python train.py --n_layer=12 --positions="rope" --rope_fraction=1.0 --init="uniform" --optimizer="muon" --warmup_steps=46 --doc_mask=true --steps=6825
Each number is 500 + 40 x the weight over its row's rms, rounded and kept within 0 to 999. Layers, rows and columns count from 0. Numbers have three digits each. The size before them is the row's rms in percent of the matrix's.

# layer 4 MLP down (transposed), 2368x896, rms 0.0605, rows 2216-2249, columns 320-383
106:504452473521457461476489505527467492491484506562521521482506471457439501498563513552510456473506543518490465491629523438472515507446525521517494546504490505521507469505471544514507533457502531
104:561523490484550490469495550507442488584492494560499488513487495571485458534459456611486384550529535426468470489456518512461554485497541509457437511432448514562564548581514448555453471487443533
100:505484496495466571514592528500500461465505495532458532443434507528488526428518547510518617459449452438466461479499601468528511440506507510475559454508540407464492501488523621520508461509494520
102:571528479493502535401587578449505500491520491507598528500570527469495490457450488481527506534546466492443488519521483434504457545504540470576553523493495470445448455509489501470511451500577479
096:385458516500495449505516511539458568432506509535446498492516519598455508481474545495571496487570507509505403503490500575534477570556457489519472487558477590490516524513477536476474545500521524
101:447456566501492499436511495484489538467510477499432527515484505520438620447543571526510467503479481471566441542508489543538512432537513516523460518503510481461592473450456571438514454478568449
103:503490474571512435488545504531512568532492405559433498500469528524444493497516536508465460550472468486490523462491562487519439474493464487506465504508451482561440465555583497572483546477491527
098:562502474548518508472502496363459475525468449461445498421496410511435521560530562494478467465564430522546518518509496516426543535498512504478428483426530511513518447457435604582539529518575477
104:498479460432492488515437506577497437491539480513505444435492490581483499537499546488470495525529524519493513436480502463577571515433512496456484444582476540577455515449515494545493496473478485
105:492544445515457495437487451475479473485438482534506502485462540523502484516525530445496454484567516529540501458496548479468500517559464454524532398422406481477507534470461464467547445491472463
102:406502512478453523581552521560444487463500497585422495402531586460533552496505543515436528494480522545456495471588477574546476461501530538447562532488516385550512473468471501553457511464501524
087:549548508505456499535459491466470464526498540509521499464454530540482469442535567436526459557491493478456458492412477519569544546521512462519442521492461529567499504450462507481474490492468490
099:473433468518513525526477505511505486520616490484443460516395473417501496474491529483498501530462469537510589506450512466519475512575482446458474512479450491483513563468519500474506541500420530
102:509529416511493591485467531509526556458526590519530444471484528488547463515476462546543489436520501564481502548373445525458466477482438410466475547527444446441484503538405510501462505567410542
101:470539516412473513417449513512523543509527524515458515435513521426502520537530468438428549510543449518523515587495511508497540498455402461511590530485523498531491557477486514605509554502480513
107:461531453496485528537496520466452511487511463451495533536620539466488430492502601521524441505509450498484527500543580465506530458484437504528519548567490519518438504449555453486548527493487448
098:554542554523513490467589481529522495513503473501534536503507488455495446531442510540496499505481405469482541455535470522462531543484560525560486530498484403482525416529476508512514393492551496
105:516578541501444471513498503505475455489465480482535512511440498463491534458576480531504471499495459535544407448404484566525494553436544588469535535443477493532430545477455449538445448473505476
096:479484485509531530468505542505472442539544496472485538476533537463482522509466540508517469541543457526522450428545451494563550526499514451477496504482491540509410490508500492518561466465484527
102:505498492617451488554504526556509504437472402532517509531509491559526504523493469479508530545525454371596487517461497506489581527525563573442425496516499491514452564469484448527484483493569546
100:455441522485471504491548479529582502465528587467440509516551494476499514465519471548503459558548531479574489426421474485511498527544517507547573531479475385472517553529516513469488497465467585
085:493448535605413465442517441479479515451548532485497539506509451475433477505504505515553529402580502507498467456504574458553493550501488455499507530485568567540552497564461525549453563493532534
091:511500559631496516475531541517543470528489471486466478469572491477492465532537492529476508523537509543495448586490568517522461505539505485514531568568530516495482556508480529523576517486500539
100:494554466551513514537589484541476481546490516478496506449416505542561554480444474466504502451469468486515479528487439500502535463466387580450517512488431583531448534483472477527585540484486528
097:527503463444495552478424551470516518492474488537427499480494546533475510481437551532447503515515560504546484425517541454491526504499534505462505497521549591511497476390551497525467537468478560
098:456497505543567513547484534539424476519511492549530497531465536476461510498436531551553431494421445502518537465497534463567500526505468412533586498563475460510475511526471530532559504494547497
114:483467451543531441409503518489535462459466530519532457481558556485543502480537519457402508400497506495546495529599450545486569478521519454495467467516489427521521539460498473451507467471450556
091:466478527479568496542498441478483502468561488442571528503552473575480547412515437546527446496506479485436484518435554514534512472502522514471490494576493492481536486584430471493506513442530467
109:472573517513512462562490467540527533470544481498482483566480497526525494508494422464468567488521490559493521440566451472449495452516463514432470546490496552459468489559473546484485475463475508
096:510543569488453430471519536469441489537551481507527451489520559498484575497517498465510496466580458476497487475475470487488453505524455554553553531478490469534494522509450540526492484477563582
099:509488468492529465531547572513465552554417457447509481505494513533510472467452543473463481506375403473499522507466552464460546528521485444485482498423503470548516497555479484541417403478569453
103:485484506478518484473473484484492527535516530384526470428508536488544525517485478518488468500495460564496487443549455462491503457505472538510519558458470558484555467560504460556441535493508489
100:509512465555581535479498441519498511530525445428529408518497507514494523513481509462572491489500500509466509539590513482483498491468436477499459485527489623486495521487471502539493526456565530
099:534523509442543531555493526455534440488560489554459571540441479461526523486415408509550553473473526476474478497449420574520427435424448552434498532486527507494535560435545431497526558493501515
# layer 4 MLP gate, 2368x896, rms 0.0703, rows 2217-2249, columns 320-383
099:557475481517489540549510515483484506573465512534534556437449472557482505508506480526536486562529507506458522487458505456479571529483502562466505515468461484528556451620536527503525502503568474
101:466472508553423559448502490505469476508458479521453557493463458411468483490503574553496557489479438499462511466455519493494382472504451411535496459466512474455480629503534517567461418541487592
105:500481530564437533528531502460442512465457535487567575464502470513501574464539489513500425520479524471402413551509503594553515492457486455551568505492505529524533447431521574425532437525461445
095:491527520525547509472506442509473406502405487511541515480506479477430516483516501526519462502433571495486545421507455550471551484588464511447479510520552529497533495447509480522509500476514554
104:447442598520542500512478454491529497496567489483467447445458521518489511505525525465453459519550539518549476521476486504462527510470521524546474451445515535478497519477514495491467497420526495
108:486476446550449414506500513514491540595501506523467595478497526533454584509545531507396513507480506468461583483507465449553536469477505539504548527551534466471501463522492438526505510497464524
100:479540516437572446458500500528544504510445461463461521453566565492515488559531510482446467503502455482550411489416523480471537534486495555465498493524546479485475519542461537467571513496550584
110:568511495553467444522524439486509478493524514524518494502525472513469520466490488530562499407517572497468529456606503570530411510445548477551515433483522469498494451422453540490554500482514444
103:477459486467507529509493532518532574615512456483480544514489492521480520468467484474500485557554468552495511469468518463527537493447543509485537567406541453539477528456486574542518521536423481
106:546423539532505515471519468477532506506389442489508502495454536479504492457478557543563480521444519508528593521484525469479420476538494488456545592553477475474491447486475538474508506471513431
084:539512454542459498506444541530501497530503453557507562443498493504463518611558504555526555480497464498511513565471553434474466493517502521494486500483477418423508521509427543534507508472480481
101:503469483512436545504478513460513501556462473512418492425451513467577488468454514589528416457439448549562519467612541483504479416425563565498467383560460505451464504464481481523471535547520468
101:529368549465536581495497526518538538487492532554561488525483475462414531555527473547539481459506517468510502446455501451525584476581523568493603489522538467521458493522540495551427463518531478
098:547436521532536520518467557469512513508376556490598558490478540490543508491443503483482484514432475487506491529462490525504544438486509535478504548479456502473478418445528535489508479502479443
100:562514473495498568526508450527523522398496520457482464430577487451516466621496501581467558473482435475473527547498464507563486470521556536542469567551478585455473556516474413547494507491485468
095:499458379558417520486493541527444493486454539473452451425454472456490479520440603460486563511535527487483489480510519471494526554519491503504510554538563508482489474559509505495450512479511566
095:490498509584489469478522557542448499403489492602511549505458531484485437494483407558469502531477529458547470552491544487501538522502559522536532475475525426512502513545426538486480512474449434
094:562512439549534565466422549543479490523528499432457492474507433472426504547499566417464491564515502505529499461545452504513510449500483526486536457477519458492545515528449544414518461472461497
100:457550494486512490576480476500435515443505480475427493483517490537418577432533479477523462521424552435462466467500515490535499500445473504432453433507584449483520508518516482518521520441571481
109:516513524479508471455473524477446448505495534470449608529500487512457576548449471466557475481468491471551517485548513461554457501561461493451468559504567513555469478528530550422448504493488555
080:482498564522475488540544532457527485480492399552511573560500433462423589491482445540537402466510471523512545449490517495475511468577529493493511449510533552492505526562517427466581467522517495
087:453469490550511545555489538541547564528589468482414600533495482547475546530475508555550496477466449423593445494498553527503499489472404507544535451453528474447458463507495483519475496503545553
101:476428509575575471469508501513525464597495524477493534485503454543504521545507533532567521509480530537479493508552467520540501488548493456462512482510506545484567492464522512441525550540503528
096:438589435471456508514520495470584551485419473419498517513560448507487555480470513533463491561525474439438488497494523428467492544475555463540535487434556466463522555507535472558461517573504592
095:504480555490556487430465506487541504486476451598543456529454480541527495517465499517577505516509498481526457494465484536526468524501551471468472508552506516525561438493477521464512475501510521
127:541519465489511552381526528517521544407477510596506514450527521457491563561542512528541501486533518517483503505596434490581512522539523477465507395536478482486528495536444529423507483563505589
089:496545470536537459539444486451472495512447496551518531496499501518536497470496501461492531493576423512500570433479473476463466512458480511607464542411523466573482448539483505512514513550496496
108:398495510522455504495472509554519499543515442521539467414519462493523375618455500511611470546547513514547492512492523505534495455547566540553488485524516551494501478523424478527444547509462543
098:460528508475641513506484512459521426475529443555505536537512434498529512420390519540527569454479511440538449460416431479581522507488493466533525513508547529478519545527552465437468477567520488
098:572494513458548510509477498505458455456492501437468480534522463493554449492526462499494458522471459456455490504505514519545477513483520510526580433417484529492548479475501455459485491432485549
105:525517479507573595537444610516442458480528531488580476517446483458429512465468516509552516480490491443510564505487483440499469504434476452467556522576500484579515493545519479520518504534472538
089:433549505535487515490571526510480530459500476528511541517504492476438471444460456465560502494520507543512476549546419563560493524518508609527539547479507545487492490501417495491581447439445492
098:489547580464506504550495464460517508540430484501521549483462435472437458548443537464467504471481498522490462565448561518487505481520516441611463467458471537501529561542469537544498509513485490
# layer 4 MLP up, 2368x896, rms 0.067, rows 2217-2249, columns 320-383
103:522495527548446506508465545526519514580509506458556541535473596453511482533495577500525507433421503449481479481530490428487478526473450466505513446499462421550506512514506472526514492538474511
105:569520504448506475542500500466463440562506508555494462440576514534434517526500486504483512466529515525488452500530446485525554526496521523495481549494532510434477462480460504468496520487470461
106:425600486490483457478492457517492622511558523576510475473457493472492439568496583476490517531553504496446583459372552535456546494551445469564463576526502504457516472563531511518462498551496507
099:550522505525544431505446474528469472492521477449488592479523493524527501512553505532538460514510463561442495491465556451440559445426513484460463500527470490436435536440508482521502512460510489
105:444513538550423445468487451526542450507529458437497481513537490468455485479535501526536442474478497516517429478533547526523458446519463538536516443517431557464545492568549525490483483494470473
105:469486563514491527480563532536446514476506478539446517485490521503547470483568489446505586545548499443469532513452501468497411493464455487500458481605480528533478554532487467535557548488541502
095:454499566582535448540489481561539474494461522484506488482474486479505524489573442550472545457499438523471453519551525487533475412531523475474415524522498512454532489511502563487403532529490472
107:550467460513552499477559525537434495523541491583483506502523525544466443496567466543512484506496528533504470515514504458472518477461478447526500467439524558551512488528510499483452527513536474
102:445428533537519518411523458452541444516472518449556525479399522488489476545420492460507471525564461580541505453525470469523435468511486527461472492482499492546546463554490499509579548581515504
104:484608497527533557573512530566481557526540489544506531492506512474552418469477528467518559475469494497521511530511520445545494501488533543423554496521557468535506566493496538495537454481482530
086:536486558482579450478503416550472554457506459552445495448536479431549491493465510450458484431471515555495421484558524505440574504574509524512523438515457526508499525491487445521466444474474447
100:467483499501484492493510438465528491476540495507437509511395534497542520525491517506519436501475487523619554457575483487518533484456462546506489471555502455477409483485408540548496476508507421
099:496436502435514514521466504492530476445551434478505494506524474545524436501555469509490532481565549516596470515528545389438466482531600444509517545481548475496492505503429530478548494456471448
100:543453494453565510468538482459492539525469454513522473534500460510410500445477501454553560529476537504618420484584513471522503524553491475445455527523487549578483432498451487543532482575504499
114:518534501546498543549524512502561502522470489488452483513501465510500438536476519559538494449508544504537586578504529497502467522469538530550474494529478472524509514502483415607519502458553497
093:559486537533524472462522473533529448542453459511555517503533501473480451500477488522515501523500456472530511447595499538466505487468490527418417507496508507503519508490547474493515525491555524
095:521504556426482485451504505517517469597499455417477512449516431543503581454559542480540514462586533644473506426489487489501525503478486501506526498510501481511425473470581484537509469452496506
091:546464458484495489532471537509476527514489546520529513505480519559524507553500518506560543504509462480539494477512411528508508540432531533469498558523464498482515498495466501485576556424478508
097:431458551417487501441477572427525452500513471453490474439485535472421539512584511478481508527557552540485493475526469447408519495445584536499423532508503429481567594473491451526452531515532500
104:485546574470542523495538534554516487474526535460467519470515500538476533448517506530425499539476482448505450515477482569490507536504512533514503514594516562493486474618496396468535443570534487
085:457498498517445595460432507479506529471483467459471485433497471503500464486521460504436461477488513467585553511518486526545410544481503515481482443415481481494487517509421523470477526545506481
086:536501480490444515497516517522592393420490516522501456520493566536535476497575581564486583517466467510498520533447508589559545496510515475430398553518419548551486517479471475516553496435515479
104:432506533444611483506512548456517511556494551488450543439478514460456484501502490493488499512528498517489519456455532432536544505475446518502572498589514470489453498503481508518536441428508446
097:535492514462553496497442499551510429439551456461519492518456460490450475508454492458466471482520512476447456476556467614532528547523508463438490462504477531505506497551463496509516555516506477
095:467432418514465498499544542502531504447495484508514507496511585525521490500556550444491479506489504472467471550498532502495484531440501529482475516467448518527538529546438415460566576489520490
128:426449518558453485505514512423551518501558534545470489484487473490553536537544504505480548543492528429475534515594487497570442529484502506402465449461505488470482503563478584458472517510465537
088:481472485443549483506552469560499520413525466520462513467496507570537408455456470450456539506443512431409456443481509464537481495495420545458533553475483476490547442531546543470502539539522556
109:509529513494463450492564492590545448483473513459559478510545487434447541488543534504482597504496547501460525492517547484500491472456422520482470450547511543487518489534506517541505479471464556
096:512476426467552417473591490471547460533479450480505493493526518512505511543508554500470553573524492461560492502523519538489494495475352571480450474538547502532455612519558574535499440543475514
098:497507445521496493488499494449502469450445467456474456493559478483458533545490541480485469460481441460480507515464445458499517468481519409439497488431480505461562596424477487453496482457526489
095:443494519525451488546518399526480465481544443466485465409468446442555470544460468474495552458450535460597514481529577514476557479504539543529503452361506538525529512501423519530491509460429502
088:445528489550488454514465511525530477520500520551496531498500459533532525468518474479542497460480553488501534493512478490571468598418490488564527484526547515481500490458537452462507480470507554
095:440500451463527579504551605523449508495511498505537526544488504477495398559407460507495453395465477544452518530502505549479556538509477524498467479452509449517580517458497497481498520478492522